Weights of a small GPT-style language model, trained from scratch on English Wikipedia.
Size: 10 layers, width 224, 7 heads of 32 (1 for keys and values), MLP 896 squared ReLU, vocabulary 1024.
Training: a variant of Adam for these matrices, 145M tokens, 8863 steps.
Each number is 50 + 12 x the weight over its row's rms, rounded and kept within 0 to 99. Layers, rows and columns count from 0. The size before them is the row's rms in percent of the matrix's.

# layer 4 MLP down, 224x896, rms 0.0391, rows 183-223, columns 336-447
100:38 55 74 25 54 29 76 58 55 45 39 36 53 44 45 55 48 58 54 65 33 53 67 59 60 24 56 42 54 72 64 50 57 57 38 69 27 34 48 57 66 44 31 46 18 50 52 57 49 59 64 35 62 59 57 31 65 33 50 68 49 49 42 54 51 52 48 55 54 23 47 68 47 68 46 54 45 73 71 49 38 47 39 49 61 45 58 64 56 39 58 64 57 39 61 36 39 41 53 48 40 59 49 42 38 50 44 53 61 52 61 36
099:69 37 63 51 51 41 33 47 34 59 66 55 63 52 73 54 73 30 47 62 53 51 34 47 54 67 52 55 40 91 57 47 62 43 48 48 71 66 09 30 58 42 47 42 84 26 73 68 42 53 49 49 51 60 55 59 57 42 35 57 60 41 67 34 41 56 60 42 50 45 58 60 49 65 76 44 68 52 47 48 53 62 56 68 59 58 58 50 59 30 67 54 50 45 30 37 49 56 45 55 56 48 71 43 60 55 54 59 59 44 50 54
097:53 65 52 52 66 43 60 46 50 36 43 44 45 61 46 50 80 54 60 66 50 56 38 41 53 38 36 55 66 54 74 57 43 33 65 46 50 30 52 66 62 55 35 35 49 54 57 55 52 42 51 54 43 31 67 36 69 44 69 56 51 51 26 39 53 60 48 67 62 52 58 50 55 50 48 44 53 73 78 47 33 58 37 47 41 40 52 46 42 56 52 34 46 48 45 51 48 55 25 54 69 46 38 61 43 50 51 61 49 62 18 39
095:49 32 38 59 30 63 60 50 45 47 64 41 50 71 59 73 38 36 34 52 53 63 50 27 42 44 38 33 69 52 56 65 49 34 39 39 48 72 43 68 42 36 44 68 39 51 56 64 35 56 35 45 50 62 39 55 44 29 58 43 29 47 62 61 52 44 66 48 52 50 46 47 48 26 59 50 55 50 56 63 63 51 46 49 52 52 49 55 65 47 25 39 71 66 38 52 33 51 67 43 86 38 39 54 56 74 51 35 41 54 63 41
108:74 61 38 42 47 68 68 31 53 48 63 54 57 36 45 66 50 60 56 43 50 73 32 52 44 35 32 47 43 42 66 64 60 63 58 53 63 51 37 56 25 43 54 66 58 53 39 43 62 49 57 57 48 51 54 47 44 46 52 49 37 65 48 56 40 68 68 54 47 55 49 51 39 59 51 69 45 40 49 36 38 52 50 61 60 55 92 50 52 32 57 25 48 63 69 35 51 44 43 50 54 41 40 46 48 48 66 60 46 62 46 42
094:71 38 45 51 39 60 47 39 44 69 37 45 66 59 38 42 42 31 46 44 34 33 51 45 59 67 58 51 34 26 37 52 35 57 39 54 47 66 49 48 41 82 48 62 57 91 66 75 34 44 69 75 34 35 41 43 34 70 42 62 54 53 68 41 66 47 40 54 46 51 65 38 52 43 50 35 45 48 59 55 41 49 41 36 53 55 40 57 56 65 27 69 59 35 52 64 52 73 55 58 43 58 56 37 61 48 40 47 65 54 28 38
095:57 45 66 45 34 54 46 53 59 46 52 71 54 56 39 29 58 46 38 59 38 57 37 43 51 65 43 38 51 50 36 51 61 49 66 56 44 47 46 44 64 64 48 27 36 60 57 47 49 35 30 39 69 51 37 81 50 47 47 25 50 40 72 52 37 56 64 50 34 45 74 20 49 39 52 56 48 62 55 38 56 54 31 67 31 44 55 46 39 56 57 65 43 60 46 57 42 64 46 54 64 49 50 34 59 62 73 29 58 44 44 53
099:58 53 47 53 51 49 53 59 53 32 67 51 64 37 61 52 51 48 40 68 56 49 52 42 53 55 59 64 53 57 55 53 57 66 53 55 37 38 43 51 47 28 57 47 33 46 61 54 45 64 48 54 50 59 48 36 46 73 54 50 62 67 53 56 48 57 54 64 49 52 44 43 78 44 52 53 54 28 53 50 29 57 51 44 62 53 56 33 58 47 44 47 30 47 61 66 60 58 52 61 62 37 42 45 73 60 56 55 52 42 36 35
094:70 35 23 64 70 50 59 34 77 45 56 47 57 50 33 49 49 33 61 54 47 59 63 58 59 36 48 47 42 38 43 66 56 58 59 51 45 51 54 36 56 48 66 65 57 64 64 51 39 46 60 49 37 31 49 44 59 28 43 43 52 47 45 43 73 64 30 40 35 35 59 35 59 44 46 37 91 65 56 33 69 55 55 39 40 42 50 48 69 24 53 52 76 55 66 50 40 44 39 58 43 55 43 61 62 54 50 43 34 65 46 40
099:50 65 42 52 49 63 45 43 57 39 54 70 52 50 57 38 62 65 57 32 54 52 66 50 57 67 53 51 59 57 48 70 37 40 47 47 66 60 61 43 55 79 40 52 39 24 43 41 50 44 40 37 54 42 52 52 47 52 45 58 39 74 56 51 41 58 65 54 49 70 54 72 67 60 52 48 33 46 50 49 46 48 52 49 37 62 40 36 66 53 31 64 48 63 44 41 66 47 50 37 45 64 53 51 39 41 70 53 40 63 43 56
098:45 66 37 62 55 64 34 55 61 53 50 37 51 62 46 49 41 58 35 50 52 50 55 64 63 22 52 53 46 58 53 62 46 71 39 52 70 61 50 50 46 59 56 46 49 54 81 55 49 71 40 50 50 49 40 70 60 47 41 40 50 42 51 70 37 74 68 70 72 42 44 51 66 42 60 44 54 58 62 43 34 43 43 37 33 66 56 52 48 47 26 34 32 43 55 39 39 61 49 41 50 53 57 57 53 48 38 66 46 45 68 53
094:51 59 46 59 74 38 41 60 37 66 47 61 60 65 54 58 35 45 57 68 53 56 63 21 27 38 48 48 67 46 41 38 35 70 52 54 72 65 56 54 51 72 39 35 38 48 63 46 56 41 52 50 42 45 36 67 30 38 58 39 55 41 67 49 30 43 43 17 67 59 33 35 35 48 42 46 42 71 68 62 59 52 36 46 61 58 48 51 47 42 43 70 40 30 63 59 29 48 76 49 44 20 41 48 45 31 54 27 44 70 50 61
108:28 54 53 58 63 45 50 63 57 47 41 53 46 29 19 48 53 73 66 35 42 31 43 66 57 50 38 45 44 54 48 36 56 41 61 56 51 64 52 21 51 59 39 62 61 38 31 57 43 37 59 72 36 58 64 19 41 60 69 48 64 45 47 52 51 69 33 40 64 35 63 32 52 39 56 45 18 44 45 38 34 35 62 44 46 40 53 48 36 50 57 35 42 60 35 19 53 52 37 61 34 48 52 71 45 58 30 29 67 46 70 43
093:52 61 47 42 36 61 56 56 45 73 43 64 50 40 51 55 64 50 50 51 55 49 48 40 43 27 48 50 69 38 42 43 48 54 51 49 53 79 51 50 66 35 57 37 46 46 22 41 50 31 55 23 35 60 19 53 58 38 36 50 64 50 53 38 46 51 56 50 38 35 58 55 66 41 58 37 55 69 49 56 90 38 60 69 46 50 64 40 37 37 57 47 39 58 53 36 67 50 47 30 62 41 59 43 44 14 66 46 66 58 40 62
094:36 45 51 43 39 50 31 42 55 60 55 48 56 52 50 62 61 65 53 35 44 50 66 38 32 58 48 45 29 58 34 65 41 36 59 67 44 39 67 41 66 34 71 48 53 70 61 32 51 44 57 55 33 60 45 57 43 44 63 35 23 34 68 39 48 41 65 47 39 40 54 26 50 56 50 54 25 47 46 33 69 29 70 29 36 51 26 55 40 48 59 45 51 39 53 40 44 49 38 53 46 48 57 62 50 40 25 56 39 61 66 61
104:60 59 53 55 55 61 54 58 64 50 51 50 56 45 53 38 59 57 35 73 68 34 75 57 63 57 47 33 57 23 49 70 40 58 59 49 50 56 41 53 53 43 53 61 55 53 45 89 47 73 55 32 64 58 62 46 46 60 49 66 65 63 74 53 43 35 60 46 54 53 50 67 44 43 36 75 44 41 37 59 64 60 47 66 78 68 61 40 56 34 42 82 62 53 64 47 47 54 59 53 59 71 43 63 50 58 21 48 52 46 67 40
101:59 29 58 52 43 28 51 50 40 63 41 50 58 51 53 64 75 72 53 58 36 50 56 34 49 53 54 25 33 62 52 49 46 43 50 65 35 80 49 46 52 25 52 46 46 54 38 60 43 57 56 72 58 61 27 60 51 22 52 36 58 59 53 34 32 63 53 49 34 50 55 46 31 40 42 58 43 62 66 48 37 46 49 63 64 27 48 36 53 50 67 54 62 67 53 59 55 41 36 47 39 46 54 62 43 49 49 47 52 60 60 58
090:71 46 32 53 42 52 41 35 42 66 51 60 43 27 36 32 40 34 20 65 52 43 38 48 48 69 41 59 63 55 54 53 62 52 64 62 32 53 19 46 50 59 47 46 43 61 52 43 42 45 65 45 73 30 56 45 25 68 43 67 62 56 49 62 42 35 68 40 54 15 34 36 42 58 35 36 31 27 77 47 58 39 49 59 34 38 42 39 54 57 47 58 57 56 58 34 36 61 64 48 37 51 48 69 49 46 48 60 35 60 59 45
096:34 45 51 56 41 41 40 53 66 42 31 49 37 61 60 55 52 45 52 45 37 52 66 53 38 70 38 54 61 50 47 55 32 54 57 53 46 35 57 51 66 59 65 59 76 66 57 56 44 74 60 42 55 39 33 47 50 50 18 46 48 63 59 38 60 51 56 60 38 22 51 34 60 50 69 53 69 51 42 41 47 44 39 60 54 63 45 61 58 52 52 42 44 35 56 40 35 51 28 43 58 51 58 48 35 48 48 73 49 37 62 57
103:65 65 53 39 52 51 61 35 50 52 80 82 33 47 53 45 30 46 38 51 59 43 42 54 43 66 41 51 47 56 65 91 54 76 55 55 47 41 61 51 56 62 45 45 47 56 79 51 46 38 39 34 61 52 37 39 52 58 59 55 46 37 57 58 35 72 33 50 32 33 56 46 60 64 49 31 45 68 61 61 63 32 53 44 47 67 52 72 51 54 63 67 41 47 40 66 45 58 50 39 37 66 63 64 45 75 53 36 42 61 58 67
103:48 52 12 46 26 51 49 48 53 21 61 51 45 49 76 44 71 42 56 57 65 59 47 53 45 47 50 58 45 36 90 43 52 28 43 64 52 55 43 50 24 33 52 34 50 50 62 46 60 58 38 63 54 61 55 39 60 38 49 55 44 39 27 44 67 57 63 61 49 42 46 69 50 50 53 38 41 58 65 52 80 60 47 36 34 58 56 49 54 73 37 67 53 68 38 72 42 54 54 64 68 54 77 40 61 50 35 62 61 52 48 60
096:62 37 57 60 48 57 18 52 46 62 61 27 61 53 38 35 55 72 68 55 25 49 39 65 51 38 40 61 64 26 61 45 35 49 52 21 51 41 32 50 52 44 63 73 55 58 43 53 69 60 48 46 54 38 47 48 49 47 39 36 44 60 35 41 58 46 42 54 64 60 48 34 52 57 52 42 83 77 47 56 38 47 32 55 34 40 51 41 58 57 72 44 41 59 62 43 59 31 55 51 43 50 48 33 57 35 64 57 58 36 39 28
096:64 54 64 56 58 53 34 38 48 35 32 46 71 39 63 69 54 31 65 46 47 60 23 60 49 54 44 62 32 39 64 50 75 56 39 51 59 62 39 32 56 57 37 65 37 46 52 53 34 49 54 46 47 49 43 51 41 51 47 63 64 56 47 47 52 49 58 54 43 41 46 33 56 53 45 15 58 41 45 31 43 57 49 46 73 69 41 72 42 48 68 63 51 66 45 37 44 62 52 27 27 55 50 38 52 58 54 54 57 40 40 50
095:82 55 53 59 75 59 56 43 48 63 46 46 48 48 65 65 38 58 38 74 35 56 56 31 51 38 44 49 37 47 61 51 56 45 68 33 37 65 72 52 57 55 30 51 53 53 62 77 52 63 40 43 47 67 38 33 55 37 45 36 60 46 60 53 24 71 32 71 47 79 51 60 56 65 45 60 47 48 50 46 29 62 76 37 57 32 31 33 50 49 69 28 41 62 68 46 60 71 62 70 51 53 28 77 41 36 48 58 48 62 50 40
102:43 54 71 88 50 56 33 69 39 49 62 67 70 54 42 55 78 40 32 42 81 45 57 63 36 51 33 40 56 49 53 59 44 55 31 59 61 47 65 54 44 58 39 40 59 40 54 58 49 54 56 50 36 58 63 36 40 51 51 27 50 70 56 33 59 62 33 43 49 33 62 44 45 54 53 44 71 48 60 61 53 45 55 37 50 54 44 44 44 34 35 46 53 47 49 13 48 44 62 48 57 41 41 45 73 54 40 41 39 45 66 50
096:48 36 52 56 57 37 72 67 26 57 63 48 60 55 54 36 51 62 44 46 37 58 51 57 37 42 22 58 59 65 45 67 61 32 50 38 55 42 53 64 47 30 68 48 52 78 55 42 40 22 29 69 42 49 53 52 71 63 60 34 63 34 40 55 55 48 51 65 54 38 61 68 53 60 90 46 58 62 40 54 47 53 50 36 47 37 52 44 49 55 54 38 45 51 37 33 44 31 55 49 61 65 57 31 68 60 51 26 38 49 47 52
100:48 75 64 25 21 57 49 58 24 69 62 55 52 40 34 73 52 74 26 87 53 26 54 35 47 72 27 48 40 47 52 54 50 56 55 44 65 50 66 49 47 75 48 54 74 57 60 47 52 35 46 40 53 64 80 52 46 42 61 79 86 69 54 66 28 62 53 54 48 46 58 59 44 79 32 64 47 47 61 62 48 52 46 58 66 63 45 43 48 43 41 68 51 45 45 42 46 34 38 41 67 54 61 69 42 55 48 52 55 63 52 55
103:46 58 34 58 52 28 34 54 50 52 50 44 55 47 45 59 81 40 47 52 57 44 58 29 57 50 54 49 41 46 53 44 54 61 62 43 69 64 48 62 54 52 59 71 51 70 75 54 45 44 48 31 50 49 27 47 52 34 28 62 48 51 37 55 53 60 43 55 50 58 47 49 37 46 37 45 33 42 54 28 60 54 33 53 49 33 30 52 35 37 68 59 54 59 38 72 45 37 50 40 50 67 56 49 56 56 30 58 45 64 46 63
098:48 63 54 73 60 51 47 45 35 49 52 39 86 32 64 54 46 50 44 62 55 30 62 49 27 48 59 49 63 47 69 38 74 34 63 10 46 59 40 69 53 65 56 46 57 63 65 54 58 54 58 27 48 79 43 53 53 49 44 49 41 52 39 67 54 57 61 82 38 34 60 32 44 36 50 48 57 43 33 26 48 62 37 47 45 55 26 28 64 28 43 47 63 45 47 46 41 50 30 50 65 42 55 68 56 38 30 44 53 60 49 37
096:30 54 61 54 60 65 45 40 43 55 33 44 62 61 47 61 53 44 68 36 45 49 53 51 54 48 48 29 29 46 57 26 53 46 43 66 43 68 61 43 52 60 47 38 49 51 53 39 69 51 36 48 58 52 47 48 64 60 52 67 36 52 70 57 41 52 62 59 41 39 50 62 62 37 50 52 62 47 54 46 56 40 75 40 44 37 33 36 36 42 20 80 52 51 52 54 58 49 43 60 66 74 53 37 63 48 55 48 77 40 30 40
100:25 49 44 53 40 25 68 51 35 53 40 60 63 44 55 39 35 51 32 43 63 34 56 60 62 33 52 62 41 43 55 54 46 59 49 56 29 43 61 34 48 60 35 47 33 61 24 30 61 36 39 57 60 57 36 69 66 34 48 45 38 60 30 45 49 47 57 65 46 31 48 57 42 43 48 35 42 41 35 56 67 36 54 55 50 65 65 42 52 59 39 47 34 48 62 48 36 34 60 53 45 63 29 50 66 49 60 32 40 40 35 40
102:32 61 54 45 47 59 45 54 60 32 57 43 52 39 49 40 45 46 27 40 79 68 53 49 51 66 44 55 57 58 69 59 33 20 59 55 62 44 50 32 35 91 39 44 51 64 49 62 42 64 38 36 50 34 57 69 45 39 47 66 46 52 59 60 46 41 45 58 54 64 36 57 44 41 46 59 51 26 42 24 37 49 45 34 53 61 42 55 26 31 58 60 21 36 55 49 67 54 61 35 49 34 69 61 34 50 30 38 77 60 59 58
096:41 70 50 38 52 53 51 39 40 52 68 55 53 56 40 49 32 48 44 31 54 54 32 56 45 40 53 42 57 49 40 51 47 41 45 74 51 45 51 44 65 52 35 41 28 55 53 41 62 51 40 37 48 47 32 59 49 54 36 47 43 34 53 41 40 62 68 50 45 34 51 68 45 42 71 32 33 54 53 51 48 49 59 42 54 31 40 52 60 54 51 60 49 54 26 51 60 26 48 41 48 38 54 48 36 30 47 28 54 58 40 40
099:47 48 83 48 58 57 49 55 43 44 46 37 74 52 65 39 63 61 75 54 33 63 62 47 37 49 38 41 34 55 54 34 50 33 72 26 75 56 51 44 28 51 56 61 61 48 41 46 58 60 38 50 72 60 48 51 62 42 64 59 31 53 45 57 32 25 57 51 68 42 40 57 48 45 52 51 61 46 43 25 52 42 59 66 63 55 60 46 52 66 61 49 53 44 53 82 66 59 45 57 72 47 48 34 42 53 47 38 22 51 62 54
091:50 32 50 71 60 39 53 66 35 44 62 49 45 43 62 66 64 39 65 36 38 51 32 46 55 33 41 50 60 44 44 64 61 58 52 27 46 44 53 60 56 77 55 49 33 43 62 50 48 52 41 46 60 55 67 43 65 82 45 33 71 50 41 29 37 54 54 39 42 46 58 54 68 56 61 52 45 38 34 65 61 69 39 64 40 48 52 55 51 66 44 55 59 50 60 44 63 46 44 51 63 37 39 44 52 64 63 60 48 61 50 52
097:37 76 53 34 62 38 31 50 48 66 64 54 78 72 27 59 57 43 39 57 46 31 79 41 41 70 20 31 51 26 71 28 53 55 37 61 60 58 40 45 43 44 54 44 44 31 59 59 30 46 54 30 60 41 42 58 49 47 40 65 56 50 69 39 66 61 72 45 62 49 71 49 37 48 49 37 65 42 48 52 65 45 71 50 42 48 33 57 45 43 38 53 52 53 44 38 51 61 46 49 72 60 31 44 47 49 38 55 66 79 57 53
096:55 50 47 41 61 56 37 53 37 44 35 49 57 59 32 41 66 45 48 33 41 55 72 46 55 56 43 49 48 38 67 62 46 30 36 65 33 39 32 55 50 63 65 72 47 44 44 59 45 39 76 44 45 54 58 33 37 46 56 62 57 27 46 60 42 65 40 57 51 49 35 37 38 54 46 49 55 47 30 49 58 60 41 43 52 53 66 59 40 62 37 55 66 77 70 38 51 43 60 59 38 56 64 51 40 53 34 43 51 49 67 52
102:50 43 58 47 42 29 48 70 56 34 34 48 46 41 78 46 65 32 56 62 54 50 64 34 44 35 36 62 35 55 53 40 53 52 42 62 40 49 50 35 52 55 55 52 45 56 55 62 48 55 43 38 52 53 42 49 31 38 35 72 62 31 47 53 38 58 28 63 43 56 54 35 44 54 36 59 44 69 56 38 47 43 68 53 48 59 55 57 48 37 61 39 43 68 68 45 52 44 58 51 59 34 35 52 41 51 29 66 48 48 38 31
104:38 44 54 79 40 46 49 66 42 32 34 42 36 44 21 62 35 66 53 35 31 42 57 71 57 43 46 58 73 51 53 25 24 44 40 31 36 62 36 48 62 54 45 63 46 56 41 70 38 43 54 59 60 57 57 30 45 38 45 49 43 40 32 47 55 63 44 38 56 32 47 30 39 46 50 43 56 40 58 48 37 68 49 57 47 51 34 38 53 49 75 65 41 35 18 49 70 26 41 49 17 55 46 39 61 52 52 45 56 61 69 45
096:36 33 58 47 38 34 56 50 40 56 54 52 45 34 50 52 38 50 46 64 43 52 48 41 37 35 58 81 53 48 61 43 42 46 65 51 42 76 23 59 70 46 11 44 51 67 31 43 64 44 46 69 66 44 47 19 61 38 45 64 45 66 55 68 56 61 61 63 56 28 48 64 64 31 70 58 54 38 57 49 57 54 43 29 79 74 46 16 38 42 39 52 56 72 57 38 52 44 32 55 44 37 44 49 62 41 57 37 38 33 32 53
102:83 51 46 39 45 56 56 49 54 63 56 62 39 64 44 48 45 46 47 74 52 46 42 41 52 51 64 66 28 36 37 42 48 60 66 49 59 57 39 48 64 44 40 60 52 49 50 61 49 53 52 73 35 49 50 45 52 39 38 47 57 49 54 42 36 49 44 40 48 42 58 53 40 55 67 69 78 64 70 54 26 66 63 56 54 50 57 47 45 59 46 52 53 52 60 43 35 54 50 52 57 46 51 50 57 41 30 44 57 51 54 44